Weights of a small GPT-style language model, trained from scratch on English Wikipedia: RMSNorm before each block, 9106 steps.
Each number is 500 + 25 x the weight over the matrix's rms, rounded and kept within 0 to 999. Layers, rows and columns count from 0. Numbers have three digits each.

# down: layer 4 MLP down (transposed), 1536x768, rms 0.037, rows 752-758, columns 640-767
# gate: layer 4 MLP gate, 1536x768, rms 0.0761, rows 753-759, columns 640-767
# up: layer 4 MLP up, 1536x768, rms 0.0798, rows 753-759, columns 640-767
down752:414488521526510530508471484494521501485504539502452488495475491512507481500504483492500474534485526486503490481500502503530527501499478465493487494513494523535506455495487502483469468520561521542518476530465528490479535589521521499476457467510500499502467513493502504524490502484489467464500515486487504509498515515539527507484472508457532474496505505508480482481531511499499499499480
gate753:476497477500494491492482501484510513509467466524455433508469508495483541540434510504525536528512497516471501500543511525510520461486514477503515455501474446513477550510503476527491484501488480531535493491493516498476584467513483494537526472460514491512512554480530512468445494479487490493502553492513506455515492508497462490523517520497528492503509474519505520567438471502480534493512
up753:476515522509548506479490535463503504472540515517447530480494500432519486508503514524556454492488527518542487496502504486499520481485505527535485505545465487504523501463527465548508532469532457549428539524538502478501516466499570454498458484511491464461534513494501510492550524551529475465493500503481468500544487513552507491546499514481548478517502463505489534527511530500553474489499
down753:559486504491485469461498538485495463484505506491564504484522494478515492483506506542492474501530459522493491467482514569514479509474478478546527510498457478501503460518470496527458493495520478501536549480451549452528490533514532540522488564485471508553530468515447453506475485510552466510536524516512529485516481493480531529484472541484514452487474502448489498501461459483518477475479
gate754:485512509520511516465513489512492476544516446510518534500449486498490498464498475496484506533496519469519447513471515511465516540513548509488555504480492486487474471488508518517531474469424513526488529497502520519507549474478540499508479487455533502430512512502456526498513490502465512478508494499486467500482519451537517533500493478502520520520495463481492502505515478524471511511488
up754:531514503498505498498486499502513493559500506492468531489480538512477507535507495535520515508484510469535549538486510517475517513492469550544491542458528498471488509472556503479507466515517481505455478521516531535506462536458510469510502527491472459502509454459474528520526465515469547492500513491463522518513483477445515467498502500486515492475538519507486488510501505473478505478499
down754:486500491446483492488555493497492514483501474501472476507542464490463496527546538482505544484512506466538505526513523446448474528534491504439492506529513523477545471527485469526491474518505480507491466531522523518510501531479456497499555513439531515455528467503484537514520478547476542483467502489511454482500519509470463511480517497481484480491450525516536486502487502464512477545503
gate755:523469520469535554500491500479511500497517492498517497495504520524520486463502481536442536514522476454503518519529525514471473467525451519507528484510489487468462500480502541545495489489502485508497511500535507522532497492498490503483458492475480511486520524489556511488505513509548545488489510497504502482517501522521489503484540514454486525500546505485498451537493508506521517492511
up755:482498496524512476466458499485514538484497475495486488472506519490515481476543515498478483499534519545502471433492527528481522537473535540496484538535483546498529550513526509563476493507512504541474512494488513500501496522490509496466528502453490444547511461512489483489478457532525500536457538463543514505530492455490495498539537534483502490517481527530482453501537516507505506531510
down755:528475551491528500510491550524482482521514557503536507480504489467465523472492489506455532495487534536533493523520510462508501488483540492528509529519492487505491479464457513488500500465471506513524477488453468532477462480508498507508496520544522478465519495528512495515525474506460538522540539500508441520482518464526450530467444505510502524471520538445514523482543482470514461475547
gate756:480479499554481452538514544533545507527541514496519474503518449508478503527522459466546499496498511486524523453443507460479515514504527460496501461518483493534499461506483512447521479476533480544496514496551518531499502498491508478475511455479515513506519487483511478500513510489523554477525489506525543531531496533477486515528480486500552531470515514522514519532475528515508510544535
up756:441498482534483551521493476447488516484450484453457485484536497456527485515464478496502508503484551507509522526542521502530501506489483460507495466526477498480529495507515509497515522501531511531476469466492459505502501481462497478533492501496492489510483500544508467519508489483474477487522526488517529516507533502521490507507499555521477498500490515520490502556538503536480464500509
down756:458494493556532508465491501518472518470468510471501462479507550524480475524504446580459467494500564491481506498529460503525514519515484469495526463488530474537537529528505496519545498536504490485490525497481509511482475517488428480482498523502459508506508519469514528495466496526526494525494507466492468481509509501496532488506482470505570538472491506527498531470495458523488440518501
gate757:512490501485501489483519471486496468499485489506497512537468492477436500467499534450542435498475503471515509480504513525487497504499471519512498445506490503488516533491515533525457516511514476496512472523488463496508547492521487470494514496516546502483504482495479500503510498521490479510537446497528494451487510460525486506498492504510493506498476525487513501512534523495480500478494
up757:567485477460484510487503469468508480486508518521533498522492467496486461483509517509532494517489509488515543488489562490479533488514520484479505513495498503483478490476455484515494541424528483478548494487521545484518520499498483471523474486444529498503518524540470494501493508511531525488491514464475504509499545482495511511516498477511488498500520466497515483494484507515511544500472
down757:541509502501469476480504479462475519511542513490486509484520472492488524500499511493509510481494492488545497504496477500482515523486454469510467507497500470455553491494493490503523512493524524521518494502505500518518468474528487491480541508462508482507477517515464474494506478543487505489510507500482511508539513504520495511514492494476482539487547483511471532501495496489490493519502
gate758:460493490502485520492501512475498494486458491498496506538527499485488482465522522491534500482472494531445499505526538503515481473519485489503494504511542514507486486510523537488496497462474495471501487474499503455491473462527478517513536501513499450477513488496519526465498500464527529470488506489478523501513495505454539504505514530563482503528508470479502482482451492508512510456489
up758:492508506476478515458475493487529483514454485490538533458490500527548472484463431436482499521533490453519531469493509510567477485519507512508473443495521511504500529517484465488518493507534478449512500499459505447445523541557504471509520498465536500439481518491512476489521499429514518515479515475503469488506462495499493514494508514482462490509512527544525534530442528488494447478464
down758:479510487492546522505527516495494485465527503457522512527538511475498503514488449472504471511484478482500483521511500535508505516474509527469484471508498459470553516488498516489492525522446493460479524502493488487470483507562452506485518513492523512525492518562505451483498496483502531494537520465503493496497494505449521503541492520439479477498518545518516492509514457534488457483502
gate759:502512496453497488504438483491489469480484527499497525489525485515492520476477516485534462495504449514470538516490449488491472489493508467517498517481483519509490503500459552485474524419520485512508559475536490499467501485515488480506518522490524567512548478473518504540507496462502481482465522478494473512517445479485471487494514479485528509483473532474462472498516497532475537497473
up759:516477469494527501532471460472457531479466486523532476493480501488509484479472521483518456501505520471539477518511529491495523502522483516527508539478475496534484495502456515526487529484538484534500541507525456511483532499449496489517501517449516524543464460504484534484501460510515471501540525491533472479423483472543452495500495518433496488510510517480513511465490517492534510499454